From a checkpoint of a small transformer trained on Wikipedia: 51.2M parameters, 1635M tokens.
Each number is 128 + 24 x the weight over its row's rms, rounded and kept within 0 to 255. Layers, rows and columns count from 0. The size above them is the row's rms in percent of the matrix's.

# layer 2 attention value, 640x640, rms 0.0941, rows 147-189, columns 480-559
size [ 97  96  96  98  96  95  92  98  95  91  95  96  93  95  98  92  94  97  94  96  97  96  97  95  97  94  96  98  96  96  93  94  95  96  97  94  94  95  95  97  98  93 100]
[[ 99  86 121 154 154 151 211 148 109 159 143 120  95 101 137 143 123 167  94 128 127 132 109 135 125 121  70 114 125  99 140 149 145 157 101 106 125 114 125 138 156 127 115 145  62 127 115 123  95 110 107  94 133 128 137 122 148 110 120 148 118 121 178  91 108 129 120  79 145  99 153 125 128 125  92 107 162 115 114 142]
 [182 100 147  77 141 126 140 136 106 118 128 118 159 165 182 142 116 122 126 167  79 132 128 142 150 137 109 160 171 111 134 118 109 181 148 150 111  95 106  97 125 135 147 177 149  74 107 157 129 109 124 118 161  93 151 128 142 137 135  85 100 140 179 139 109 133 144 159 132 131 118 103 119 132 129  93  95 126 138 115]
 [138 117 163 112  98 163 140  89 121 128 202 153  85 176 131 134 133 125 129 114 119 121 130  87  95 127 142 134 133 130 133 148 135  90 121 114 106 160 129 149 136 125 106 149 122 151 131 130 159 135 117 154 142  84  78 111 164 148 126 144  96 143 114 126 144 130  83 162 146 189 114 145 119 126  90 113 140 122 139 148]
 [124 125  97 118 141 117 130 113 124  96 140 111 112 110 150  87 121 151 115 152 123  94 113 123 108  95 144 126 129 139 144 187 140 119 137 132 114  95 182 101 109 105 120 154 125 144 124 138 111 117 208  85 110 119  79  99 104  93  93 141 111 121 158 105 116 109 166 159 123 123 160 114 136 103 132 191 101 166 159 132]
 [147 136 143 116 135  98 145 178 136 140 131 112 126 106 156 118 115 107 108 136 113 124 103 150 133 152 135 157 110 145 160 132  83 123 125 124 151 124 121 117 105 149 137 148 128 122 112 120 138 154 142 119  94 123 165 136 109 158  98 148 136 147 104 168  79  98 139 138 160  85 109  98 127 118 130 126 122 138 109 128]
 [ 99  91  81 111 132 136 144 134 173 128 104  93 167 102 166 131 104 135 130 143 136 139  90 145 108 156  88 155 103 117 169 131  78 119 156 141 108 125  70 119 133  95 115 114 152 142 158 137 147 156 122 138 110 124 130 131 144 103 133 125 134 141 107 119 134 118  79 151  97 158 156 146 119 124 100 139  74 118 124 112]
 [ 78 117 116 160 130 145 109 117 140 134 129 169 108 115 164 114 132 129 116 143 136 140 163 106 120 117 161 106 157 136 153 119 115 152 167 126 127 131 146 176 133 114 161  81 153 135 112  91 104 138 176  97 134  77 134 120 121  72 146 180 139 122 126 122 132 131  88 112 161 119 157 115 129 114 142 132 104 128 142 156]
 [ 94 124 144 107 115 175 148 154 134 167 127  88 146  89 127 116 100 106 156 134 150  81 144 104 118 192 151 127 110 123 132  99 129 160 148 118 132 121 137 165 102  84 145 119 100 147 131 149 131 128 181 161 108 137 115 161  72 102 101 120 103 169 153 123 111  86 112 170 117 107 171 162 122 137 117 107 128 118 151 166]
 [203 127 106 128 162 169 137 137 124 143  86 158 153 141 133 108 149 114 127 122 182 141 121 123 137 131 102 105 153 144  77 178  40 128 182 122 117 143 172 106  83 151 123 112 150 136 132 110 122 120 145 137  92 112 132 158 131 150 122 135 100 113 176 189 155 140 150  97 103 115 129 137 128  91 112 119 120 108  82 118]
 [128 116 146 123 129 155 140 128 165 103  94 131 156 133 164 125 179 121 118 137 150  73 124 101 117 125  98 142 135 133 138 152 123 156 129  99 113 171  88 145 102  99 120 102 135 107  93 182 131 116 156  66  89 134 106 131 126 132  99 102  91 122 163 122 137 138  99 126 121 129 166 109 142 117  84 125 143 161 120 151]
 [125 144 148 144 131 144 129  92 123 120  93 144 141 115 158 113 138 129 124  78 124 103 115 152 146  83 159 105 123 121 145 107 127 149  93  82 156 127 123  86 119 110  74 188  80 128 101 111 158 122 165 125 135 174  99 128 149 111 172 174 125  98 152 123 122 134 154 123 138 139 109 114 140 133 133 152 110 134  78 120]
 [141  87 143 103 123 122 185 126 130 104 110 143 148  85 126 138 167 129 138 163 119 157 105 134  96 137 140 113 133 123 135 131 150 121 149 122 126 117 133 104  77 108 133 141 119 149  97 130 111 115 106 120 144 130  65 178 101 124 118 142 126 165  92 136 140 104 136 149  98 152  89 102 148 171 122  98 104 147  88 166]
 [163 133 149 121  98 142 133 128 144 156 100 152 153 145 143 156 111 125 159 144 150 104 115 133 125 162 147  74 133 127 169 126 146 143 177 134 124 145 163 151 130 151 170 135 105  76 125 104  78 161 155 149  99 116 111 137 142 138 150 141  92  84 111 136 120 139 147 127 150  83 130 122 118 134 121 105 107 105 120 145]
 [115 108  99 157 117 188 109 128  84 149 131 113 144 125 128 152 123 131 140 151 148 104 102 122 137 113 145 136 102 114 103 165 115 112 154 149 123 156 153  96 176 148 178 144 131 112 115 133 127 121  41 121  93 119 126  95 139 160  85 117 101 120 121 152 128 138 189 141 141 103 168 127 112 129 175 140 150 143 143 115]
 [112  93 127 121 103  89 120 180  95 135 101 147 129 122  98  90 108 222 104 126 135  61 117 108 133 145 147 125 133 119  95 145 145 155 144 156 180 124 107 136 151  85 116 186 107 106 151 143 122  89 155  97 163 130  98 147 139  70 162 144 140 128 155  96 166 140  99  97 155  94 143 101 110 118 143 111 109 164  57 167]
 [149 113 124 119 118 133 169 121 110 135 108  79 153 102 123 148 120 109 147 147 148 102 106  98 127 157 139 131 128 118 157 126 137 107  95  83 113 144  87 133 133  93 168  93  65  99  94 125 161 140 137 121  96  95  93 127 131 136 128 131 139 108 135 103 121 150 105  94 101 137 122  99 146 104 161 143  98 160 135 100]
 [133 182 119 141 101 107 137  79  90 134 116 137 123  88 145 123 126  78 103 139 111 156 109  95 130 125 162 160 144 186  88 119 100 143 105 138  83 146 146 107 169 153 131 105 127 121 133  78 133 128  92 137 114 157  93 125  95 166 152 149 102 142 109 131 131 149 144 115 138 134  88 127 116 148 155 158 129 115 153 142]
 [172 142 133 151 134 130 122  87 109 141  97 137 148 167 147  66 106 125  97 121 118 150 154 128 118 127 114 119 106 126 110 129 124 129 163 121 140 122  93  96 134 140 109 153 125 126 149  84 126 120 164 128 164 152  98  61 136 120 143 115 125 130 175  99 150 144 138 146 140 130 133 108 136 168 102 142 141 182 145 147]
 [ 98 133 169 149 109 131 107 105 109 103 176 137 128 123 134 151 130 131 145  96 129 172 168 137 173 153 101 151 161 167 129  96 125 131 174 122 144 123 122 122 137 128 148 134 143 117 113 125 140 104 132 128  86 124 142 126  99 172  73 133 175  97 121 114 131 135 149 136 106 132 107 109 115 132 106 119 139 157 118 151]
 [144 168 130 151 109 138 116 113 127 160 154 161 160 124 173 173 161 102 102 133  89 136 157 148 147  84 125 109 143 180 168 131 142 146 139 101 117 135 146 101 120 106 138 145 106 118  80 172 157 132  96 144  95 141 142 132 113 107 116 130 177 101 159 151 112 108 129 130 123 154 109 126 132 111 112  97 103 190 134 152]
 [130 149 135 123 133 125 130 113 119 151 132 171  95  84 126 105 143 130 113 124 131 127 116 122  86 136 158 169 162 124 117 126  97 145 140 139 125 170  99 124 105 132 125 144  94 129  87 120  82 158 140 119 142 111  92 159 108 121 137 108  26 157 161 128 127  66 121 155  78 126 161 124 118 105 127 135 150 131 132 109]
 [169 120 127 121  54 132 106 125  94 106 118  86  90 192 157 110 102  83 107 128  89 127  83 143 178 101  70 124 109 111 105 114 126 155 116 124 134 155 118 126 159 157 149 131 135 170 131  92 127 113 121  84 119 115 144 103 137 139 102 111  74 103 161 139 107 147 119 124 140  84  96  85 137 123 181 121 157 115  92 112]
 [ 90 109 132 103 132 146 157 141  74  89 131  98 137 134 151 106  85 170 107 105 142 104 111 123 135 117 101 157 125 116 166 148 143 100 187 133 146 105 131 128 101 139 129 124 170 134 147 154 125 144 117 139 109 154 149 130  84 155 145 127 149 128 119 123 163 126 123 139 100 108 135 155 127 162 151 112 120 143 159 145]
 [108 116 131  78 133 149 113 149 123 144 145 119  90 124  93 132 139 101 143 112 117 126 140 119 135 142 138 137 110 185 130 169 137 126 145 158 128  81 138 152 141 188 120 155 113 156 160 126 151 145  94 141 123  71 114 138 121 144 154 180 121 156 125 143 134 142  87 122 112 104 123 102 131 139 122  96 151 116  84 124]
 [ 96 165 133 147 167 123 159 103 156 114 144 121 105 135 150 112 143 127 126 127 125 114 135 152 176 132  74 153 153 140 151 105 115 112 132 123 159 162 125 134 102 162 123 156 119  89 122  89 110 133 171 140  89 108 112  87  91 167 167 140 103 115 149 141  99 113 140 117 139 156 134 125 127 157 113 123 121 169 114 132]
 [171 144  99 163 206 160 145  94 148 114 115 148 136 120 121 104 168 162 127 124 107 110  93 122 114 116  66 193 150 183 136 139 110 159 117 117 141 156 120 161 112 151 151 148 132 159  99 124 115 129 160 114 115 143 122 118 164  88 137 149 114  91  82 132 125 117 138 129 193 139 163 131 149 139 139 119 179 155 118 132]
 [125 142  94 154 134  74 115 123 117 131 138 133 138  86  75 134 134 109 176 130 103 121 117 117 143 136 114  68  96 154 163 152  90 114 114 154  88  97 137  98 163  76  85 174 106 100 134 141 140 109 135 161 129 130 114 116  72 109 157 155 162 101  87  81 134 138 112 128 102 130 130 136 137 122 140  87  88 126 180 129]
 [130 159 160 143 156 171 149 127 116 123  75 102 130 113 107 106  82 155 113 168 125 148 148 120 164 137 168 164 126  80 115 171  91 114 146 103 119 125 139 121 124 119 114 124 134 144 144 100 132 114 149 143 113 132 156  70 113 147 176 130 125 112 135 123  64 146 127 150 135 143 118 181 127 168 123 138 127 117 144  77]
 [142 140 136 146 109 129 137 136 131 112 153 136 148  97 152  70 152 129 109 145 139 132  83 151  96 124 125  92 121 118 162 120 124 117  79  89 104 173  86 188 135 100 137 124 177 147 162  98  98 140  99 132 174 124 134 134 140 127 127 156 121 149 107 122 148 115  99 155 109 131  68 157 128 130 113 157 133 126 117 150]
 [100 121 130 143 134 142 139 164 160 165 107  96 157 182 101 146 107  97 123 175 123 149 151 138 130 136 149 141 151 123 121 156 132 121 120 134 123  97 129 117 104 134 106  82 144 114 134 132 116 107 121 118 135 134 101 135 166 113  90 104 133 122 136 136 115 137 131 120 108 104 164  98 127 131 142 137 108 111 134 106]
 [ 83 128 121 105 129 130 161 143 124 145 149  88 131 121 138 123 130 140 179 136 152 150 159 139 161 133 153 119 151 142 110 144 128 118 155 104 123 144 134 135 134 113  95 142 137 137 129 146 142 131 150 129  80 137 110 119 115 114 122 153 127 144 165 115 114 143 116  97 179 194 105 105 154 126 108 147  93 148  93 174]
 [149 134 142 125 137 153 104 176 154 112 128 135 102 120 129 117 144 150 153 125 147 104 157 155 121 203 171 128 112 124 111 106 121 162 114 137 150 101 167  90 139 150  94 143 190 104 118 137 133 129 138 137 117 113 143 123 135 149 110 156 117 139 160 186 121 124 140 147 143 122 162 121 137 114 145 111 164 147 164 136]
 [125 120 160 113 144 115 138 101 147 165 104  71 159 148 143  98 185 118 138 151 142 115  96 126 140 118 128 156 106 133 131 119 142 117 139 167 184 104 128 118 124 118 124 150 169 139 140 131  84 162 140 133  84 138 159 112 122 138 186 124 129  97 145 186 114 143 131 147 131 148 104 154 133 168 105 132 127 134 143  95]
 [139 104 153 145 124 137 167  99  73 181 117 153 159 132 135 129 129  98 106 154 160 142 127 149 114 119  93  99 117 145 149 141 135 129 105 133  98 176 106  96 134 165 136 140 133 138 132  95 128 114 140 141 114 135 115 150 140 140  76 169 128 126 143 127 146 144 121 112 128 131 131 198 128 148 144 193 127 126 166 126]
 [130 137 105 123 104 163 152  87 124 102  94 110 143  81 114  89 147 155 131 122  85 170 145 131 147 119 143 149 109 117 111  95 101 113 123 135 141 125 131  94 124 163  92 107 174 101 129 126 126 148 142 131 115 133 127 104  91 168  80 142 128 121  91 126 184  97 133 125 133 120 126 145 125 134 151 107 116 135 100 122]
 [148  92 117 155 136  99 131 141 136 128 147  79  95 116 113 109 106 116 113 168 113 133 163 104 127 120 120 137 116 105 131 124 149 169 175 146 165 171 145  92  90 104 166 145  88 160 135 131 112 142  93 149 125 160 147 152 112  94 111 122 123  95 102 123 124 147 155 186 115 159 137 116 103  83 119 138 122 148 130 112]
 [147 127 128  73 113 113 170 122 132 133 154 162 160  84 109 171 143 162 133 105  98 154 161 135  54 125 102 171 134 162 155 122 114 137  95 128 123 109 115 138  97 141 160 136 114 129 137 124 153  83 132 159 154 128 147 112 116 153 141 139 100 145 154 108 128 129 110 153 137 125 110 154 113 171  74 124 121 118  97  90]
 [112 156 145 108 112 148 126 129 146  76 116 148 140 116 140 146 139 120 134  92 119 126 168 110 149 119  98 104 118 107 121 119 151 172 148 129 137 155 146 150 101 174  99  93 128  96 144  88 195 164 116 167 114 134 129 140 155 101 107  95 135 129 144 106 135 175 140 123 142 155 171 139 133 105 132 174 148 150 114 149]
 [150 108 110 131 143 167 114 129 125 150 149 124 130 104 126 122 166 131 106 145 117  94 181 155 102  98 214 106  85 148 149 136 138 117 129 143  95 121 145 131 108 133 103 135 185 144 135 127 130 139  98 160 142 137  96 135 147 151 172 118 134 118  97 129 155 135  96 120 183 118 136 155 128 136 116 134 144 109 147 117]
 [130 140 102 129 141 133  96 181 122 148 137 101  88  97 144 151 139  78 132 120 123 108  71 146 125 128 142 159 111 115 168 137 134  98 152 142 108 100 140  97 132  98  87 121 153 114 140  71 109 140 110 119 132 156 135  67 127 128 124 191 102  94 140 147 116 135 144 113 113 160 135 125 106 135 129 170 134 131  94 147]
 [136 147 144 142 114 136 123 156 124 116 140 131 105 130 155 100 191 110 105 118 138  90 127 115 134 108 124  91  72 122  99 156  96 163 153 151 129 135  87 110 135 128 117 118 137  81 133 118 147  99  95 107 109 130 101  93  83 117 140 113 112 174 160 136 138 134 126 137 145 148 120 105 131 120 136 156 132 142 162  96]
 [ 92 194 124 133 119 119 134 107  96 123 132 107 162 103 155 104 108 129 129 148  91 152 134 118 102 105 123 119 126 180 107 145 138 125 117 148 121 132 104 127 125 140 135 128 116 122 114 142  73 154 140  95 126 107  90 125  99 148  95 123 121 117 119 115 128 127 157 141 100 122 114 125 136 130 103 116 129 153 170 156]
 [118  71 118 163 138 133 148 119 141 116 138 134 119 114 126 111 100 136 123  87  98 156 138  99  96 112  82 129 107 146 148 135 128 144 135  99 105 119 160 130 109  68 136 140 151 169 137 175 171 139 137 104 142 126 108 143 147 132 132 113 125 125 136 129 112 145 150  92 109 133 145 108 151 114 158 129 149 147 142 121]]
# layer 2 attention output (transposed), 640x640, rms 0.0727, rows 147-188, columns 480-559
size [102 105 104 104 103 103  98 107 105  99 106 103 103 103 109 102 103 104 101 104 105 104 105 108 105 101 105 103 105 106 102 101 101 101 107 103 103 103 100 106 108 100]
[[165 161 114 110 121 152 144  99 115 155 118 107 137 151 129 156 145  70 134 172 157 103 159 101 130 139 123 125  71 119 128  91 129 147 137 113 139 112 142 133 116 129 156 107 155 137 159 162 137 128 177 161 133 118 141 135  79 142  89 139  72 123 101  95 156  76 122 153 144 140 111 137 128 126 101  65 108 125 142 167]
 [127 164 144 176 121 145 142 135  78 174 114 145 140 118 138 177 137 124 108 102 168 110 124 148  68 112 124 112 132 101 124 115 140  80 151 103 150 144 108 161 133 120 119 113 117 146 149 108 117 143 154 146 155 131 130 147 140 145 155 157 116 121 128 156 113 159 126 157  84 170 155 116 140 136 127 124 175 103  83 102]
 [ 93 120 119 158 118 125  99 117 116 134 155 167 112 152 160 127 140 194 141 112 131 170 116 137 131 172 127 125 126  85 151 114 160 142 143 131 142 147 140 178 100 123 135  94 136  99 162 132 117 142 144  87 155 176 133 161 122 147 149 103 150 142 133 118 137 140 175 137 113 153 151 112 136 150 159 120  98  71 143 145]
 [118  84 132 121 145 146 123 121  93 135 153 160 155 113 121 122 123 111 115  84 112 155  98 130 127 118 104 115 151 120 102 167 136 135 129 117 101 129 106 165 127 169 149  89 123 110 135 139  97 114  87 151 140 100 153 147  72 109 111 118 117 108 152 109 101 164  82 143 130 129 123 157 108  51 136 144 136 122 120 154]
 [106 137 139 133 126 111 175 139 123  78 133 124 145 170 103 131 141 101 142 115 127 128  98 141 134 148  70 134 139 103  99 115 117 137 157 121 108 171 120 138 152  80 120 156  99  87 115 127 133 110 113 147 141  85 103 134  98 119 125 142 165 140 128 127 189 113  80 124  79 159 154 115 116  94 138 119 148 100 173 132]
 [139 133 168 102 126 116 130 101 118 177 101 143 132  80  65 147 119 137 157 179 133 127 155 143 100  97 112 156 140 151 109 166 164 112 117 128 122 139 153 143  90 141 141 156 160 136 128  69 130 145 146 112 174 111 122 122 151 144 108 114 137 138 149 142 141 102 133 182 148 137  96 100  89 124 145 116 123 134 124  85]
 [138 153 120 116 131  86  97 141 126 136 129 159 149 116 129 109 130 139 189 115 115 155 100 154 135 123 114 183 151 103 132 156 121  72  95  99 120  92 164  97 148 181 127 123 123 166 111 144 136 149 138 140 130 117 132 111 146 168 156 108 183 122  95 168  92 114 144  75 114 138 103 148 129 120 115 147 107 146 107 141]
 [121 116 157 153 106 112 120 164 122 102  91 130 135 152  57  79 118 115  88 112 166 140 105 137 145 130  71 148  99 114 142 105 129 132 121  91 118 131  94 123 118 106  81 162  99 140 173 112 133  79 100 119 122  90 139 112 151 144 129 193 140 115 130 118 115 139 144 160 101 148 122 120 130 135 147 172 129 111 115 166]
 [108 131 131 155 119 140 138 136 160 111 111 106  91 127 146 135 151 127 109 134 126 112 158 121 110 140 138 162 136  86 143 140 158 129 105 136 122 151 103 126 119 118 147 141 126 143 123 108 136 123  95 150 141 140 118 122 131 152 119 155 126 163 111 104 136 129 138 131 167 157 126 113 103 158 130 132 190 106 142 120]
 [134 115  72 140 113 134 114 132 122 119 117 124 121 140  97 125 144 101  93 136 131 177 145 124 111 121 120  79  98  99 124 138 111 113 145 157 141 116 104 120 115 152 176 143 115 141 167  95 124 154  73 163  97 145 115 117 108 115 193 109 111 137  91 109 117 104 140 139  72 144 120 148  94 120 134 175 145  70 112 147]
 [133 160 122 136 122 131  95 165 133 156 158 165 124 117  63 142 121 117  94 143 107 171 133 101 122 135 116 103 135 152 102 170 127 138 143 128 160 153  96 162  62 111 148 136 144 125 165 126  92 146 117 122 108 128 113 133 108 107 129  73 165 102  88 164 128 164 110 138 133 146 123 118 189 147 131 114 144 148 147 156]
 [123 149 103 156  81  88 120  86 117 187 123 111 133 112 118 144 142 122 130 105 147 101 117 154 106 120 142  78 152 170 181 125 123 120 150 137 119 120 154 126 137 174 136 149 131  95 156 100  79 111 124  72 114 115 167 132 137 109 120 118  97 143 117 116 135 111 120  87  89 151 155 144 147  90 104 120  95 116 144 111]
 [120 111 131 146  89 161 144 120 140 102 137 122  90 129 117  90 157 131 149  82 116 178 156 126 119  96 145  78  98 156 116 156 117 125  88 108 159  71 110 136  65 184 134 125 143 129 121 104 136  82 101 164 166 151 131 116 127 125 142 135 117 108 138 135 133 137 131 121 145 112 112 144 130 142 126 141 114 105 141 134]
 [104  81 166 128 123 111 136 135 147 123  74 139 149 115 163 127 132 156 179 117 116 125 111 139 105 156 102 122 120  96  99  93 114 118 126 152 103 118 150 133 124 125 109 127 141 117 144 104 109 101 123 138 108 148  84 124 125 157 148  81 116 144 102 100 136 106 145 195 130 149 104 133 145 146 111 144 146 109  95 123]
 [171 136  99 109 170 119 125  95 126 113 116 161 177 163 173 156 130  94 125 131 148 142 152 123 127 119 121 129 137 177 164  90 112  95  71 123 119 122 143 119  82 131 117 117 168 125 124  94 136 112 140 126 103 137 154 132 120 181 123  85 163 106 118 123 125  71 161 146 102 108 139 152  69 118 197 117 121 149 151 108]
 [142 138 121 157 127 122 104 125 117  94  79 103  98 139 108 112 115 156 145 133 136 111 138  65 117 147 104 146 151 121 131 128 166 117 101 176 139 114 132 112 122 151 126 104 150 160 140 164  87 122  96 101 131 111 161 116 114 193 150 150 117 153 125 169 184  92 147 159 128 130 151 152 184 120 121 144 116 129  84 149]
 [161 116 112 128 114 158 144 104 167 157 175 120  95 132 127 144 115 131 137 125 153 132 126 155 144 109 126 170 134 127 138  97 142  97 150 101 149  97 116 112 140 121 104 161 120 134 117 132 101 117  81 115 119 110  85 121 158 169 128 100 109 124 142 111 130 124 116 164 110  99 156 127  98 113 113 132 157 115  71 134]
 [132 131 144 144  95 115 143 117 168 129 163 145 111 150 131 123 151 137 119 129  81 159  93 113 120 123 132  77 154 127 127 130 127  98 126 108 147 113 143  94  78 141 136 100 168 100 128 110 133 110 120 127 104  90 143 140 131 111 162 135 153 122 134 138 150 120  85 126 132 131 119 111  85 100 123 123 147 135 132 137]
 [163 125 166  90 112 119 177 130  96 122 131 140 147 146 111 125 131 125 139 119 124  94  71 116  79  98 115 158 131 108 143 143 109 112  84 107 100 116 104 142 209 171  98 137  86 121 142 149 135 159 133 109 151 138 137 124 155 120 135 117 159 159  81 125 150 100 148 138 157 157 116 130 123 113 147 117 123 116 102 123]
 [101 107 145 119 103 139 125 114 137 113 135 117 159 147 105  89 156 119 150 152 147 150 167 136 143 138  86 144 111 129 134 114  98 115 148 148 105 136 118 116  86  87 185  94  94 125 164 132 121  86 124  81 107 155 131 154 109 162 103 134 128 154  52 101  85 112  97 117 130 157 162 137  83 119 151 116 126  86 122  91]
 [156 103 155 111  86 111 155 129 139 175 156 141 160 108 176 166 127 104 179 117  92  92 114  98 156  99  78 111 125 137 132 141 112 183 161 162 164 145 129  98 131 128 153 113 123 112 158 144 131 117  87 115 140 181 131 133 127 105 106 139 143 131 140 154 171 156 108 111 167 130 127 132 133 168 111 114  94 103 128 154]
 [115 164  86 117 114 146 126 111 153 137  92 184 138 126  92 135 125 100 150  93 144 112 106 120 125 103 120  62 132  65 117 120 111 108 172  94 131 143 178 114 108 130 119 141 117 145 131 117 118 179 163 132 149 154 129 112  99 147  95 103 117 131 118 137 143 134 141 157 105 122 120 144 153 155  83 122 143 128 144 110]
 [156 121 115 124 115 128 129 164  97 112  86 137  94 178 116 140  79  74 116 157 145 160 138 146 165 126  77  72 126 128 133 124 168  65 127 120 112 128 100 114 151 108 127 121 102  89  99 134 128  91 132 125 160  92 152 102 134 106 102 125 125 145 161 142 124 160 108 153 122 134 102 139 117 123 117 146 156  81 115 114]
 [127 145 142 152 208  62 165 128 113 139 174 106 144 154 172 137 137 151 152 173 119 122 116 144 122 143 144 136 121 147 160 143  68  86  87 124 139 152  88 134 129 101 106  92 129 146 113 155 163  96 107 187 106 118  83 111 123 163 128 132 154 135 133 151 126  90 106 125 117 129 136 121 183  98 101 131 125 107 156 148]
 [144 135  92 165 161 120 106 102 108 154 143 163 159 128 139 111 151 148 122 136 118 114 144 122 117 144 144 146  91 110 113 119 131 151 156  71 122  67 132 131 166 100 131 108 102 106 116 100 174 147 124 138 164 135 125 118 124 149 102 135 123 145 132 135 161 134 103 106  96 108 115 115 138 109 128 158 129  74 169 161]
 [137 126 176  98  95 124 121 152 123 105 153 113  99 102 147 125 135 136 114 136 127 159 117 135 147 141 181  86 105 162 107 131 127 125 135  83  96 113  95  85  84 123 136  95 164 146 135 156 157 142 110 142 133 153 101 142 100 155  91 103 130 107 140 109 117 137 111 147  81 100 109 162 119 131 111 137 140  82 102 113]
 [136 119 138  81 167 132 104 127 153 145 139  99 136 134 138 149 135 156 129 114  83 122 144 116 156 119 133 108 109 128 101 125 117 117 160  90 149 126 138 149 151 115 148 112 125 148 101 156  97 115 139  88 167 125 152 112 161 161 101 124 127 152 138 147 154 134 125 183 130 146 141 122 111 148  89 131 137 151 119  99]
 [156 145 115 140 115 160 127 149 108 166 135 127 122 173 120 141 164 113  95 157 147 143  95 125 138 163 137 157 129 144 136  97 115 108 103 154 103 102 166 125 120 116 115 110  80 105 113 131 111 104 120 150 145 130 144 154 139  96 112 124 133 131 107 146 174  96  98 154 125 109 113 171  98 123 117 189  98 140 122 108]
 [141 156 122 123 146 129 153 151 143 164 113 114 126  69 147 143 133 140 115 136 128 105 114  91 120 133 105  93 135 157 102  93  95 139 138 144 136  98 176 169 147 149 135 104 103 137 102 130 148 174 123 141 138 133 137 161 139 103 105 110 104 102 138 154 101 145 146 107 153 143 115 159 122 183 119 134 153 118 130 113]
 [142 105 115 103 126 180 156 102 126 151  90 177 110  81 162 121 122 195 129 126 141 125 125 135 149 132 127 141  96 153  96 102 157 138 122 116 127 152 108 138 146 137 153 180 111 165 116 145 148 141 120 151 142  95 141 116 118 117 123 153 116 134 101 142 146 143 136 142 161 150 116 183 138 108  95  99 164 109 164 122]
 [ 85 167 141 116 165 132 116 123 123 143 134 137  96 144 103 148 154  96  91  88 138 164 106 100 162 113 102 141 144 153 148 101 160 138 136 124 136 159 139 111 144 110 125 127 114 137  88 125 133 109 146 113 142 148 111  99 117 105  91 159 118 122 116 141 127  96  93 124  84 106 117 119 186 155 126 117 100 120 109 137]
 [107  64 156 115 153 108 120 104  95 152  98  70 129 119  80 116 137  95 131 117 166 161 170 115 128  89 132 145 139 118 160 115 165 106 121 125 142 104 107 140 132 112 173 124  62 144 150 108 133 104 147 107 157 105 131 100 101 136 132 114 107 112 127 114  95 132 122 156 130 112 140 121  66 119 159 133 171 106 128  86]
 [ 97 101 103 132 108 127 130 136 138 112 109  88 124 110 130 119 132 150 125 132 111 151 172 132 117 158 139 141 104 109 110 132 148 142 123 161  91 126 176 119 146 139 129 142 130 122 121 126 155 139 141 164 128 109 109  79 112 112  98 143 122 135 140 133 128 128 112 150 139 139 143 123 125 134 106 138 102 111  99 115]
 [125 134 157 143 117 119 101 162 142 114 144 116 134 150 153 129 115 167 162 120  86  93 133 110  92  86 115 110 117 143 108 176 115  72 116 130 175 131 132 116 138 105 119  90 105 149 122 143  94 112 112 112 153  84 185 147 124 108  92 109 111 128 153 123 160 143 149 122 114 131 138 134 138 150 121  97 119 104 107 142]
 [ 85 128  94 112 147 125 136 134 107 149 140 176 127 132 129 155 182  76 155 138 145 127 105 141 146 136 123 135 137 126 146 120 163 162 131 109 141 149 148 134 105 111 101  98 112 100  63 140 157 113 124 123 131 108 127 107 141  69 119 126 106 118 175  92  95 137  73 104 142 105 100 108 103 126 108 122 165 130 139 118]
 [150 129 138 138 146 152 189 156 156 118 116 100 125 142 119 128 154 139 132  84 143 103 123  91 130 140 115  93 155 145  77 122 106  88 129 155 157  73  92 145 125 124 110 133 120  95 132 108 157 100  95 119 143 175 111 143 152 149 145 101 166 165 146 140 124 117 122 149 175 127 133 171 158 130 138 146 134 129 167 156]
 [139 116 162 133 108 132 160 147 147 174 151 125 142 140 133 119 113  96 145 143 110 160 101 132 128 115 120 118 135 122 141 158 141 141  98 131 145 132 140 115 165  67 112  98 158  95 110 113  99 167 126 134 108 164 153 158 135 145 139 169  89 148 119 150 170 142 130 112 111  88 117 147 165  86 103 120 114 140 128 131]
 [161 135 118 165  88 145 150 125  96 185 126 107 113 141 130 111 135 137 134 166 107 124 108 141 148 190 155 159 137 107 116 126 136 111 133 152  96  80 110 101 116 144 138 161 114 143 153 191 104 123 154 152 141 120  80 113 111 124 140 133  54 156 166 177  94 135 167 134  81  89  72 134 124 139  91 129 123 116 116 129]
 [101 129 108 139 128  95 136 142 118 142 115 116 125 167  93 131 140 138 121 159 162 135 137  94 130 124 123 155 155 105 128 125 168 124  95 123  82 120 127 123 118 154 113 138  87 144 157 144  93 155 103 114 117 124 132 118 137 131 135 143  80 157 140 145 166  68 126 132 139 105 127  73 122 131 106  88 106 166  86  95]
 [100 138 154 156 121 108 107 115 188  88 139 123  86 150 137 106 138 184 140 178 130 144 159 143 130 142 114 108 120 159  63 111 144 114 153 108 162 122 134 122 130 157 131 121 106 120 125 141  96  80 158  97 172 115 124 145 122 132 110  94 102 143 135 117  66 131 131 110 126 135 115 156 160 132 132 137 178 118 148  99]
 [141 144 136 136 137 126 127 150 146 148 151 132  87 158 120 156 111 134 128 112 134 114 137 117 175 152 129 148 155 145 116 129 134 127  96 143 157  99 177  97 122  94 149 127 118 104 163 103  89 148 149 121 154 133  95 119 148 160 147  82 104  82 111 156 129 114 119 145 112 140 129 106 107 104 117 118 113 111  79  86]
 [159  94 107 161 170  99  94 128 131  59 103 159 121 117 120 150 120 117  95 117 113 141 108 150 115 148 148 148 158 112 170 114 108 166 114 133 148 133 154  48 116 150 136 103 108 109 141  91 141 121  87 139 135 187 139 109 154 140 107 110 112 128 122 120 166 111 110 117 102 107 132 117 114 152 162 130 143 129 147 143]]